Each number is 128 + 24 x the weight over the matrix's rms, rounded and kept within 0 to 255. Layers, rows and columns count from 0. Numbers have three digits each.

# o: layer 12 attention output (transposed), 96x96, rms 0.244, rows 12-31,43-63,75-95, columns 0-95
# v: layer 12 attention value, 32x96, rms 0.16, rows 12-31, columns 0-95
# up: layer 12 MLP up, 384x96, rms 0.255, rows 0-27, columns 0-95
# down: layer 12 MLP down (transposed), 384x96, rms 0.234, rows 0-27, columns 0-95
o43:142168124125143117177123168126159101143138128112096106150099132140155152077120112148185135154142132121126094081162130182162120133125129115166130127128128118124104099089144131113139161102174183095079148121146124113167079096111153083086070175133135078130128135115084135109175187128118127137
o75:180092143139124146138130126146152119106120133129148121123164161119151124123151162128129106161111091134133131163141146117160145104109118172120154120157159127128085138136119155116149093115132108123139126118156144126129123131127118168141130116185155122079126117154172139136135125127123115132
v12:116129161126127085066092104156157134123121148146152147091098127118128070138147101153151129134153125155136087121121126151131129138121137162102100136117137143143166104146117116110118123109176095134139111108166116135148111156088125101117097155117163098107135138119107127122122105106079138106
o12:134071158105169154131086131139163129104128108154141162081151151114092122125128127146119091100104102139148121119146090128117122128099097107151154165149115140189144108139104087135121169097150129095108101134098149131142110157125123085118114136120089099155125130135098081083124114170159167103
o44:154160128136079127163149135159115114140123122127108148135139128130102109053141155112087168169152135119065127121094135128130092124125134126150117113131116140137126170158117127096102142084078091160145147126148133115142148116161148151130133125144162137121103132122086126123106139172094152113
o76:113149147121075089125105075116181109152124131097125093142129131140114154144140107103129154146109147153090150164146125126164102124162118132144101087105093119100173119122157133149145090135115174115171157141139098157107112082154103130147154127132147130146117113157146143147124113044129147135
v13:135123146131134128092122135113154135150150146106089179120133130147152116106149110167145149101092146115120091101134099164102117133118106109094100128132114190112126140080106129120121139143126122172121148144130099135095163158141158110127177122133081145117151092119114132110120123132143131098
o13:153124082132102156152119145125130161118100149137097115064097103115153151137133104129092142133117163162121154112123157100108116102138081164102128134132121126137126116130152082131142148109178125154126140122091130133123113140143091123120152157121118114157096141132103116141126101114113146087
o45:138128172128147151105125119141103120131138158064090077113128157179151125130123145119126141130096108109159092139106123140143169143128103117144103151129139103137133133117146119110102113079153116140146122158155131102133100170143151097059136114154131154104147130144119143178107153168110144155
o77:122132103110123076151131122137140133133124121176114165146129104081106106131127136151151124140052125114140110160093129112107141170112180159155149142124124150143123097144132153157120116173127135117095128121109098145124140127132089180117111118165133108135175131105161122122129149119153133099
v14:144115099140113161166099099084165081141131088129117123135104107118126119093106108158114129140153138145139123152112113110105127177114125141111153124131118111130109135140121096113116172149105129106151106139112124126097114146126120141102119114182136114123148158089123132124116112128126128111
o14:164121145112121119119132081119165137112110131136089174119138110122147118172113093159151095116133152160174177118121135110136114144146098113112155134093139159117131133117139126162135072181156098121111098142139134078145115133158129078128153135101148137127137102114124091118152103122168093129
o46:151110126113160090148136117137129130139105148155102113129136151123092117161124106128143133115092132132116114099141122155116135108133141165138142143122137110082106138169134107081123127083111150102143124117121178096122133074151142141130114136081128094146117149126135140121100142133113128120
o78:108125128143135134132172155138135115124142126102135149111125173134142136138135186140106115136176121046112113176145117150141171125123148109136142105125149150153117112110118154129152158140104126179108123139123129159135140122110129159129071118146123127133144143113137148147169162121150147151
v15:128154130103136134155151141140079096170127145131109158136164113166128137130139117125100158134144133131143120123136130128124130147126133193168140144071162164128167131157119158116125125146106123129169137113172150132081168106114154089163130093088170128157109075142175167164095117163108140125
o15:137094141100176155142080136125136101133116159153140145151118125133113102133113111151129117100124101145151090087112078147172154105153145168151135121116121187100174162120136108167124115140122142158117132078136133148109135153081106169121163137132131134156119106165144089152143096148149142155
o47:145119114156074133124131162132108138160108074099128086118122121087158170102145124153131123130153099145106157117102123127133151089149161130116119159131142108137109059165120144140151114152117087139073157162169113081104119089099167168099118138186128107122109116148145157111147093121152077152
o79:088119142105126137137138102121090073147157138142128118108100133158139149106126097127150133161112154099131156131118130117117106130119136114089141159163132121141123135154133138114123151134146138096147139127088088120158138135140137147065142142090144121162139157116115111144131141157122156087
v16:090154122112109120131159152155148142066107128119108153141090118119131111138143161094136138151100110103163133105146136144124140092126156112120150118077116125112103103131112129123126169171126131152162136102110148128162177122169123096072121117079166147103115138127112153146156146094147132130
o16:142098136159133184152137124117120107138135136125172108146141120121137155128160198163115086161111083121121128139119095125148135100111120133114109146137172158153100158098105156178123134135158190126106125141155141130146141083147132132143133131148110183139155111089153104153159180145162161112
o48:091127129113193104133134123187111162127145128116145140137124088142148142135145137121176148127134117112144150112169118124111129121171097145117118133164102137117130154096122126120126049099161059110140144144121134079135091164112116121116081081131138102110101147118141116134130122122109121109
o80:111155161094106097091093097133106081124158159111123149134152110136125086141107111115130148142128139140124083134108126107099119175130104117148121124092105125135148141152155092121136167138131090124137108100118120128118139138106129123167141109127120134146122118123099117148149104124083128129
v17:140090131123106153143101126137148093143107101107099080141138087080153151119111135112163114156083152131142145139139099132140140099164119158129132089193153108108138133136134120128185122117139119094121160123177136117150093137144114141142161113116074086133132116156128115190162108145112155106
o17:139118183143181121057180133156103180104077112186176145150132126128158117073120145119106115095143090144135151136125155122123175103174110130113140147080156047141134126152138169109081101148111138126138116167102115172131130108120142116131126085091115148116102161101118125148127127146134160131
o49:152152131165080119103106142130118083144135139095121172145118153133181144090077120134105119130116124132118126131109140136153159138100080144108143096156126128106137135102153136148107120176134142128179129134146113089125111094135128132107122092131110154108146113165155150123147102127108095117
o81:118108120155143132147138141143127132109129118122126105133173141136105148163115108149128175096121138118163144105146129136122173124103109140147129139103121137143140111110126133087160132128142130143086119128124139124108157109140149166137140118115131100139156176112127114139105156099135120147
v18:115125127125131121162118123099076157145187131121138128139136159111144111123111125133104148131157133138158112080132122180123136138147077139128128124116165128104127147139120146122095125101147135118116118107148116149181147123151089124140164141130129065097095138079061148145149169117120123137
o18:086165099171169088170111118115136125156185143169093128138138140133160104134142123100093126132154127149107122090170120124137130100140134102135090134119143067115124161104129104148099145096115132166125099080118133115114137157146140117134143098124104115122062141142120098164119133120112120091
o50:144096123137085104121124089155143100139087164114142137103114191132073135116118113135125095132130141147139065093128121132134120116103130117108151119101151131070083145121098104119118139158125113082156147158135150106098074160146112147165069109154108135139112095176118118112171160142133105139
o82:128127159128126118139155141123127181133136124103137111128151120128097129094153138132110138174125123129119179138134153120150109121119138174142122137156108161174142104137115140129137140136111128118151102170160128110122140138115132150137110143169131144148173097128095149123144128145159149121
v19:103154105131110119114122120156093085106106130132130097152161094117084130113117126126125157118141082122106136144148135134138127130165128107114101115134173096140112132097094129105139092142144152071107099131148113133159144140155110101128100124154143174127157087139139179119131085142151128098
o19:120140138112144158158122171123097107156129051136140096105098112115109159132115141116158122124142125104146170100136162155155103112112135152153128098149147128149131095075129119086130124131097152146079087122147132109137145105148138153138144151103142142134126129139095130141134118118148195132
o51:135115109101126132084150141172127100158135131179148139148098134161154115103145127119140158110135140167126160187114123085123131084181140117100133111139155148097144171174164129101152184119150090142147144112088128158104105142079110124119093136122171119102129111137172116146127137126128084128
o83:126128137114107127157113103110151132109163097147136158112136134147139127155100141104113115097131122105108116141109096144112153119101138178128134155152107149147132120129133140116105101107140116111114137143147147116135118129138152157147144096133110110123117128098095137139130131113160095121
v20:148160109106134179122172114137114106109148123106142097145106123114171078106166188084124148107116141127096140173163076125156146137100100156148129115151110084160135129155128141136111091111119162160118137133128112128109150112083139115110131145107152129133071151128093092121130142122091127136
o20:122144167107153109124111134140141122108122161162106141140180137083122150130132174116126139135142095128129125154146129118078154132121150124118144111119111146127137134155226123149129180056128154150164137112083060088141142130112150134155067141177100126103164149129144106114163129148141164084
o52:088155090153111151162135120120149153116121128133085091110144110099107094133166080077107094165141142136122076127112153139117121058146111158133111104147189101111095153117108147075202122155100148111107112092115116122154091104141101155142130160106133158124148137157110119103113110127155101141
o84:160114141131117111136136122082102141139120112143090130129121128131134115124116114139162114070149104106176118083097105123150119142112064137140130155118110163094152148108095155168113112151143128119130159156102143106102156134113130164152147142131147125110110129136134117150138126119107097132
v21:144171111136089120159102143124175132118140098130141129139114106127124152120117106122101166100124162112103105125134145102127157101137137085131102130120159151187124160145074139111119112105144054075129124129111149105142147117087149093117135109178102138132160154135151140131130080150138147126
o21:124127164139119140111140113149130185124118094132130150134150118141139096109118151157097082085130131096127193094111163112132120118111159131124111115163113142138112141129129148098154121106160137163082146137209088090151125129142107142091134093106141163079104124115138132107086138091149111173
o53:148159165100135141137101142134146145131124132123114073145115133165108115130146123166130131119124192168131126163111109121150120113141121145132092174098131117136098083117107102120114138185108076155119112116121174149120106129143176124109145172123149155164112133152087194098076125113110108163
o85:157106127132098117153130127128158114116148124160135105106130114115117127148154071109138113126114109137129074134158142151129136151134133136070120094158128096129137146109169166153110138094122144096151114133111122119119116126139138149145147118134109091122145128128142102125118101159174119128
v22:133173138144097157109131133144134066152154148122115125120119115124111139124086113090169120121113137154160109098113118122141101102148126133108155095118109090130187103158095134135087129150139110100135144088122096191121134126161109147120121134133132123130083120127163111101116118176144128154
o22:122152154092141124124168118104102093140115126118181186090086179126078158101136138116148097187145100121127162132099143107157113108158144083115150099106142157118179131102118127136108126154121109160132134142147097150114135079168119160092103097150143154176147131147183093137125097133146129103
o54:107114083130155138123101102068166166185109099165119106108146125184146135153143116078143129140118141147121145104100122136134135152131141133096123122152090083132119153124153127104108109097049105161151092127102137172112157136100127125143123112136088137177102109107131156135156126167152149153
o86:158104144129130128139118136162140109071135118124127110150169110117130129151145123127098158124087127137154061136147115170139134148133094143125129182112110128099107121142095137122150126154157111128114105138086156114116140118130100106144136136166131129064138140121110130137128124099157105110
v23:131119144130157115180152111123127172145172145144142135118109186121150132121157102172156128097139097119160164110149120134088185117132132153155147130140122082143153093108112104133098111159112132128154162186137087142160135110129075128148125151097089120079124153133144182128108091148168106142
o23:141071129180122161105113135134153116126128134144136103121162147159129167171115076094127108161161163148116103067178159109129114167091168124122101102171111110062163124138138126118112142173164144131126150066128106123105149158146140163106123134110101174094146093149153121129154179083169132132
o55:150147124087110138147162110132141148137125144080141178133108173135132066163099163097096159114121138079137083132119128126126154136091148092094140147141126107137099170085128076136112125130134102133153104095122141134107131149165053095114125135154131131137121103150123096151158107170085119135
o87:079126150105172141124080130118158102151143085138162095114125113114089148118136164124169147128124122136117151120110155118180119105152095128157152116108148148084127112121101111126138144088146138118139088126126115153145117131139152127085114115137126126138151107093115153131112126127086149126
v24:151147116140125132119132132134134102121146162135132139129115129085127127122107105158124107132111090136086117117140140093161133141115142119108102146085119156185079145154179163176127152145110148119141139150146125131182124145141103111145148097142161115168110171137102149126140132123102144151
o24:176192078113130134153142114144101179156077139151119132068133058156134085150150098078112111146158065146123155106124141103139135183149117126129104112134165143151107118121116148135166143151121098148149154127154140144103143109116128100126133125143167137160128109153127093120150113152103103156
o56:096149129109167138140128127131114090149104134131155127143180136099131148140157149183128102113130125135073124153142122154128107093152136107122123184090105128096128141144115152132150149098161156093102084138099123136137146124145146169095079124168169154118112148100159156120127155132138096069
o88:113085161145142106116109109109154114149115106078129106121148091115132136113098145135114118118114147152139132132152146151143134100094146144155113116115123142114133152125122102122127111150096171126112135113146125108145127128124125113115138138119094112128131140133123090115111093122099115144
v25:133129099145114122151109103117151138140115064147148079165100139131152187095124154126127136124173129077128104122160097135144113129141129123126144151150141108118182135077080133166114136161116180150112153136163107202155135134148146116112125122123148096146123167147156141147112151139126112104
o25:145136163135156128129139147109168131081134123147122093101115134158188148109116128117139106117144143126135122115126128124118153134163133140105118127133116141080160135059141102134106181101128100132128130094111064102153112081146100130126109131107159125081160121086189142132114136105146120045
o57:143170142139142118099114153144094147141140122109101138167106163115148140167128111116178126137136136123103118139161107140158117086102110151116114116134182131120079135157120160085166127152150118131164157148132112128094117100140181107132109133118118119106086089091125123143151087139120146087
o89:101105086139118121148116135119093104137141125109165167128167131116104133164127130212120112129145147153125159142142143123130091119118155113154109106164121110136093133149094119121134104129132167117117097117119210113145170153106129149151133098154129121160138136130111117138137104088107124164
v26:125114121145158098134124084123129116097174167129119151195141102140120104148166154127138103104117159110130124137147140086094113158124101127157147111115137121089119146150150141130113154147105135138117135101084120074169113107156105121140111099105135094110113161114128132130096109130146174105
o26:113180141155155115121113125110128144185147192161142118167142086129114112110116109134141090129157134144140129144146137112110094131138093152110141118097118128124126136128149176179134134108154144107122120100134126107179181143154148107139153113122109139113094121156142079146117104141129094148
o58:132133126122151124143169157097129110132142123092118124126152149069168109129119084101136134142147117106128146150130183125129209130173138104120151114100113094110135110123125125113113093083122103108079142140134159101119154163113131119163113115113123118167117147139153126103159150164145147119
o90:126107098121128116103123141123183146098083109125110158112109160173126136136114109165152120140117127127142112120145161128137111121128171121104078151137132194129102103134143087105102117111137112108137114137127107160085105136122153097139142138093163147110132089103097157148141155142126101095
v27:097095117132142112153119118091119121155167112119084107098088110130086134118125139128151131100131168144121114122119106127098093112164136087151132089109074106092124125132154121179153084136134134126158158127130159076100091152109104145137151119148140157141071090154090169120126159136126114144
o27:149092134082134117110152115076119093150141164118161165134124116110171132152099114134118161168132101119107134110123139133100109147092166155092137150097124119093115110131120107126123093160090101124153142090112103159095110123139108086112142107117126097113099121150076121124098147127123145132
o59:148181095136147122127109121134100122115137162093162149140130083137154163142138158113140135136171172112110136137110119084111116121127083139120172134127118162124169149152135077118117148150151132125121112162070135106159130116114129091113134096108157169186119092125140154126132120130104106119
o91:169161115144160107120150164141113166157060093128124122143123131135116101073165098127144130121146125119157124117162135158114164188107148119111097111158136151163124150124090182137128129125124159128146151168137124119138170150106116170108114118121135112109157114123122096106190160146108114086
v28:127098129105131127117127126102124095082163115086133115138153116104125116145122149147144151127122110093140108128106134083143133139159148101136104152103122149130154164147141129099111122089117132125127159196166161109127104138139160106102119141160133105106149132155086117112106119167112142150
o28:107146199102099145174123118127138173131121123122131113113156111092123123115152117142143101153146146130134137112135149169079182130135166113124147121152155139122134139090152123130095126102120138137128118191093151135127140101101185137139166099147113097096108143146185169152132155170128171163
o60:148171138117089141148155107110124128109149091111132113112087119107106095104097120140130104118097128128146106130120133119095134111135129153115091152112108121142139115143131070135147119076161111143126152081128152119127157109120094113110132119113159185129127115123118084107117181100090127117
o92:108098118132157118143151158160123105176100134146124127178111142122122113151127099119127120130114108156124113137118145159163129120129157126143112107121140111169124116140113198108152140155100146118107144119174105198155172136123113116161094130133136105168129121149109147123143097114127103122
v29:144156114141080141126148162110131114133126117119103114149120163126123099132096091099145082146157113140143113095134074126122079156170153128119167118146153137107106108115144143148103116139139102101098086095137145148105139111082126096090146165097112127117149128137109138121135134153141147118
o29:114140114088162123141135116133140134138125109164141140083101165122164098156098181162129102161157086133144119111122140104120114110125154107098105144131131134163068152089128113124104085117135113162154112121134181184127077128138122122142086119129156135082121162119128138131157095106159154117
o61:099091129107122107102120115102101108131113120132136106117155112085109165123123075141135147130109116117154154112164129113141142166132144130129157145173114116141185156146102119140148183204094111123108137097196128078109103137158160129133131113116118139162151143100169119129131111104109139107
o93:134118108103110121118118098128145152113132138158141118165122112125124119144179149101114149117105121133126105162108079143112136142113116120131154106122123141075129139137135140156113127135130123141140111141115109131121189130134115134198121143127170130147121110105106135128138168162157145129
v30:132127102123152109165151117103148130140117115138110087119118155080130134130094082096137103096078140093132127194115129140136147114116108108108159125052132116107132154130155124130106087135152083135121148127143143113098098158140122168144129175116151128137179134111181113139131117139104118120
o30:137161161138093109127173150108162146125129105164081156135122150145089169135128092132105145116127116091154126160139101133134178167119102083105102143118129118139100156140112122129146129115147144113134097154118152143158123116099097129104147141121152102115101137120110108104127172141111128156
o62:125155160163159080136134123148106137156091116151157105157095147177131140140134122069122080163138143111096201125138137088116129125155132167116149055129125126111155091142121151153098095190104155163128154082127117141086142092115097181132178071108110116158144087153165150135084152124123114136
o94:121111101121137110147083122132102128130113155131147126112147120103164111127134146183123131125126141136098048141126133144161090155116134116098158156124156099084113113135145131158127153158070114110143134135124109150141124142148114144149109180116139122097113122122133124127144087119116095088
v31:097168122135121187156106141107120189101161111152135156096139139129098127164165172146117091118150120111098101175140112142149114097143141150107077146081137144136128124138191101131132136143130160148145177131127147124141143156122153087126138128134132140129130107088129105106160172172152157127
o31:119162132124087130124132103109122109153145098128135115120113100110112115096150161122121160121185133094120123092098144141164091084094156155104131097178113119142114150139146148074103108099178151056140086118122124118126138128131106170150147147142148120163108126113132102120117117103104149131
o63:161173107128150172185088123118083112108141135134110146122082165088157107154179142186091130121127119109119117145149129164138174137112131109135105153121121120104133163167122084149157128102107162131089140158173138134107125098138165078144141156102129122173108117195126124124128116137081141098
o95:127167147148134102113142133116131132111132173127131133153148093165129112127127107138138098134129107167134121106149097101121169148137099111154155141147111162138124115120123119160212158164133115150111140062119104138163141173139116142110115132108118143102112162127114108121126078103136129117
up0:079136108095132121151099139150185111100128137086144131135123120139183155156104102131128131108160073144112146128160123102129070162141142121111144121132148149108145126077149140112135156133123104118135147142170136177093131122166116143116139143129110092108106104153192133122127100141139089122
down0:118077139093097149133125133104116076125139153157134104126125144126180143116138143141115140103112164138120110109105139125100118126145099102098146065101156106123090091150099180128147145160130108105120127146128148096115141127121137077158130127151130155105156124173081107122150132154098125142
up1:158119120113109128093116130129087131129126123120146101165135124146131154154092149140082113153133139114112122150125102089128143132070142139110127123105084170127119147136113137141163104163125097138148134161083145122136143091127138171160144124120158160130091138114130153116149095174108096118
down1:134103149117095124136133107103136089153133130111095118145121107086154111100123105092130184101101156140107107154111112095160127103142157142150145115129142102117123108121150138124134141123163108152117132092136119097127113133120108107134100098146122129104121127118078134158102180100185155165
up2:153100117112096131111149091153134106126143104151137106107123122094151158183106102174148186108149077139131093091110121118122118166108167114109125108129079115154112128136120126121120106107112130107137137113145123174129149103125134123082134109155124083099090102147136153127138102143082105104
down2:111108116133097141139143147128128166122124111139120129157146107093113152187132092132100122103106176114156171149096116115148117127066156143122091094131140129143101159178097157126124141110119119130131175167141136151165101131149115110134186095113133086148140105106137115116153193155138125152
up3:101141136142106137123112120112103150112108121117135153129143126131089095146122125098106106086175110156094162110149130135127109115137138115075146147166118124129115149158140097070130124111119120105127172122115154126130127109149146139117134177117121108143124100126115120157122147094077104120
down3:104116180162104162092160152114105145116116132140131123122120162105183177138182113143137169122114155079128130108100142142127153154153124124152111118100160129123128099157140138118124134096113091140115119100128123128115139127161107129098137134105130112144200096128112112120086114130156131134
up4:143104126131134127115139077087092123151104193133102184153147124128139142119123151122122139129175118156111161133137112142109103140105129122134153118144093124100137117122159116155113096128137134106113166129105133138119151139095112117148137074129131156116133129137099092130125153148129108089
down4:110132125091128114162099149162125147111130079115118100126088152097096134146170115138152125125125135105146135137124132118139099169106143143138105145112141124152113161138147170072124145154109155117115125111152124150153101131139130118100111153124155089136120113127137138174138112097137141171
up5:169105142160127144219129100121155135119098119131097114153147172118099121140163135054146107124159128112159109127120130109122139116128096082129126103145104135129108137095156088144125141141137148140096127196123137147124097101083160123126148106122108101093065171134158123155129137150122112148
down5:159162108160122210132136115132125102158166149142107148106126116150146108125126117166125156098142121126103162096137114099086131146127153130132160160126094118145120094117083114137103142108107137166085130121118103125127148100137136108172097121111132097119126139078120123102094082164146118165
up6:130106125176110142132136108119101123142105129113144137091131106119107132123146125107134128160111118185104155138165114120148162161119125119106166182087129126160115139125073125172100082136119189130121100143123133113131163133144097131115174134166143136153104129118148134125116142164108141121
down6:161136142179099128096167119109123115120115128152137146153097131129150105148116146125136102113149145113179131111114146093104131082122120107136107146143111077116140169146106211095162148121146142127131115137162109135142160136087155134133102101117156126132121140135117074140135134112136145120
up7:088162143134142190133114098105124120116107133121161124099123148116153139152136155104112146166147173093118105067163136113112116092148132104094126098072053127115138145091133094102124123117106167110120095165106128116113126155128133112127118114114082115143123141092126184159122118198081167105
down7:159108157185094103122073099152146105176177144117078136105155084193070105112137175107108095158113099140130104131116090165142107159115139133112115145125103130139134123124100106150168148112163149123059157128147111134138106112077188133124109128144134104128089135092105126141106113124109102109
up8:122131113099181082146130089102116125163129132124149104139179162181129119143141136135102164130109106160060134120137170136147173124105135170107117114153127106109124156101107119135156119087143138156106094090159109128113146115184139117129099123130115156151115132134129076162155134147139124136
down8:115116131162128185142102152112132136116151154144144117129121132089120108109143131144152137124151147111173122145131098119092100117197127095128141110101133169165134097169140131103078112114124115121135126169112128133129096141117156118102121122117116083096146066117113175138132130107110122139
up9:110150144108095113123114136139121128092107135105139165095150144150163127160127122112123154107112112145134169177144087136146187109154109121131131159123123108117178157092104106121137128143095139134141147138137087173088077110114129140116105159164105203106139113158147090160095101133099091124
down9:107126083134131123129118084126149127130137113142104099111122110154132096122152124139147139123146121121169089099091132116085100170099123154080101142162170128127117123130136140115139137190088154113109098128150135117155125157120101116134117141057134129114125141133133092101134127174097131099
up10:162129140110152119102113146164100120106148127128136107149131137138079117127146135105088113106135133144133130120112118121083125118099088143084158108158115121128112158143136110109068120139134119189114101115146140104136125151135126119115185124096110121121103135142102123170139144142162101135
down10:078131105165136161156111146100135125103103129152150115136118145146158129144134129155140150143124145150139133106102170094140104106121101141159138162111137142109122121112152172115150151116088110080105154155122104119123165103125160122118109146136138143106121121149132114121130111142112124140
up11:141194106099171140122086127111128151096135139148139077122078114122100158166120125179132117109147083135143099093108116156121173158115111086039094135133134132186110159112130102106077121138145185136145133124166149160115128083122134119141129094099152122151110104162140160164146120117141116114
down11:156083100090150101125102104115146125156171115159098117080174094164139163112146109112130148145139108127186109118147184168123143126084163116132141089133153139111147105123154098148145129081137119071169159131141177102069111156154127069129136176099143121129126108123158119086161131116138168127
up12:127146139116108123112145096157137152131154103120108164098173145138114105127123114121117105138162177119126146133115115083121145157152142153105127179152141119197145129084153089139094131115135125120138122089128148137136169139139117157118138100112133142119169174090115154102123140096139139135
down12:094149149108146117141143120099098116133147160107094110125161140146162145134112185142142086142115145151137144135120103169115140107110128132093121135126139120134121111123102126102127120117125105122104146131125086118160124131093117140142172131164129123122169121185114102106161174090150188134
up13:082140149092143108124149156127123135142137194147165133153170109136086145105140096123140118170126105118101126114118166109153089138126109141106123107119156124109108101138120110123125105072122116151125122133111165081143117117126135151123112112185105098148115158156099158149104101147132152157
down13:101181129132154172115156108121140115113165117169133173086157126126137132144146145102124166087163131110141127174134125147111132102162092133152100116126111162057127139104150132138123138161147111186112114123136109155083147128134120099098070139098120093144149109126104100128109110114150109115
up14:120170165120142103150089121125155155111145108124122121141160161118136170178109140150110136091141130159122127111112124174100146149073163089082119114104098101089137146178131116106120119143090140120154152125093147131152148109091153111130120113129081136104104127101117146131106118164141121129
down14:138103089116095112142153138117085129153133146150143165115114089169121103087152126167121145156100098127096127163141147146162132132147127169151140090147129150101142079129100152109120098137100142123129116108109146150143168105123115118103143093111105115162117081081145130112124121128095125140
up15:118140141116124136131134141112112120155139144122127136118164177174113123158132161125125119082141146101077120126112107117119132079144133123107173142131119115098093106128140123152128176126106133123138151140148107124169178117141110122118116131125108128127101094112166110147102078099087115121
down15:113120100118121123108144111135107114106121094130144102112088122077133136154112143124129162167145138126113113163109148147131142095138129097155119123149158114175139144125146135126101138126126118139091122155092135124165090137161127143129169140140108116159161131147106155093127175121122147132
up16:143165147144168114156123115185136135100111120125102119101140218107131151130129083135121124142124164129090117138157149128145184123124140128133118162100125104123082147157120111130080115153103148136128131110092158146139108101094106161138091143132178134103131121126142167121116098084126100143
down16:123156158120163134146124170095148092152130129143131148153128157128124107097140099137143128124058138179125096146143111118111135183146150134105071116115160104104108095126130156103139140147112126166150127149101116096145110160136123132167081126093117056097117182111141147101080104122161132140
up17:123133109145163153126137074135154102118114154105107160141102152172133119159142115129120110118091113115149154103180111120136120116138106129130079105114158149109132177153129142130154123141105144124142145169069162096145157152116177138130116106116128108132154137108115133147143165148087094137
down17:123113170155131135137151157170109134131100132120127098160122133098145075069139162126154161130144116149157131180114126155155144106102163146130148131161119120142087082110122125139128165121121110095125122131144130114133132097107125112154145149163102120137146126159106106145095099108126117146
up18:135120127132154140113121088120134178119112159139138111161103150133139167223124092110138094120057161169089158141112103118103137134093097121158123126142129124147103102127128097121154110111169138158150149107095152142088102112095144155092127112136133100143111164137119129120110142143129135117
down18:120152147129125122138123112140092158145132130174180127065139152196124112094174116074107137090113132115169146180131093149174129138136103137132137126105115138118151109143116114130178141147128123133115135127115161121130145148149099121155126122151103088097131164156167119137111132141155103163
up19:083111131155133119144086102143145096105139137128140112163156126122143140163112118117141140125153121144114125107113073139107089139099110161124130177124114135104144122104118095077127097104136136126148122095117071125112101154105126172083171105161129119133136131110131180085124098123135176097
down19:085128118180113128123093123132127182133119102163150108110132127126136121155096129124133133128133150120105135121101130127133093112156131115095104138145122114094152100140102078130097151128152107121118149130152099106119135102136140132124117151132137144119156115160105059128090145122155143123
up20:124131157098140081129121128132148128178125116164090136125162155114152141123146142127097113130152091180130073129140141136158121128117142129147126146165150116102154136072140117144118116115127164108143152133120132127129147131202159148148113100132136162131118112125133069093154112122102128123
down20:126072131130126141110133125162114134153159108196139098092139111095117081112119135135118135120138102092149166108094105142130177168103148153143110100081119127113134134133138126104132130141168124135160125133149126099178135130146132117135163120119127093162114073149116146147128127162113076142
up21:110145146136125118133110133121110166150129088079105142110138157088127138115121060122160093147098125103094126169163149146093116125142092095141097125112110088173062127126108118117117117136110137146151138113112160071194072146152145092139094095145214112100133123104128160116086103106144136109
down21:122161092131069160125158125107074116127111125164117106092099114149126108076117118148164166128135156118150120143064139175101154090117134130114087152126136103124099171175078147099072084120115087115176121082162140101168127103151104134167095200110108132140131129093144128117101095147091131102
up22:169121160098155109157136187130129115120111131129160156089106123135098117137126076148118129136155119060131102128098126183080105174156120105108128146112125100118112111152106132179131177144114155150128130133146122136095107127090126120121123112126141147148123145107091128168121142147097101128
down22:102091117134160119127122124124131119161127126158094106097136136096191159121152157106141146116149088136140143115135128132159134128104135150099127157149091091167107120072145145093119150118168120154109104136112159135103090158170148115133137166152134076123129096157120152096140123113140160140
up23:137107132100106129149140118120147097137110118123119124117134158157153160127124080086157099125160142152085089123147144103118132099146116140116096140116068163132167136097126135131109122126124116118112132118092128115121141135134175101157135117092100111137143103172136163133116143131108107145
down23:131122098170158134137141140159128153133157128105166104117128081090109137121106138164122114155085095124131130146125128151127086148131135124128171117117150111112092124123174120139144135112136117108149111137119125151163143123121109138154107102113143165142119148137133117084148126122151147141
up24:149142112082094104148145099127136165098130130137127134099133159135145103133117144101118129116155110139164170162139115130155148129110152077137110152133118120128132173118118112128119102140104134177168126105086140140097125128134168118087184109147138140096154130100177103100106114154147111138
down24:130124135101136107068136093089115082150115140103148147133121146133113133150114139126104131111139124120115081122124138095116120139155123141159116139167114106118150108135164207163111144113121153143105110155116147135136141113101143119133098108122133088119139127148115133143149117139123138153
up25:107151137128131108114125153115140127095112150143130042096138137125110132122148137132163115117175127107111119116137135107147167130128127137140113129138150159143157166137115134158109127134129141096154104135131096131125129117052125153108160168116157136113121133118126165146144150157125094093
down25:116100122131141121144134176131154119135159140152111128170088098140131133110156153109145154164118119117118153128093120112116158104128167157118145142152135130144139097111176132142127109116092118106084156119163117119113112134148166105179097149155136120118142166167103116104104166135130154152
up26:143121148145127105138091151113116159124113089092134146133124145115107107171107152146139106115111088143120175119127150157057119140093110132145145115117121112123143132166090119156113072138143105134152155110128148114038128118112103095172109087154143135090144158112142101115108070123168124110
down26:140146153154168177114146127123140125129161121128126076132098102142138115058146124112155110130176116132138089142119119161138126160114095115132102123101130117179119097073137133095144161103158102177165145137112120125108136115096122157129093113113130118096104099163143067093162115113153135168
up27:121122160133115127098159092086146144116087099103154086088159141139114114131149117133162084132150105129149110112149106196145132105117141046113112082118096118119146150105120128073131106134140147096126123118145159167083119118089146130119151129138140090148151082115095164165151133186117129109
down27:174125112109026168156129103122099116158128117126113116116110112150122162140132131121114101129097105097159093149083128126159103132101136148120094104164137105114141151120111128143162149107086142144146148128169136132109128111113156134100102138148098103166124101094163113114124148122169098129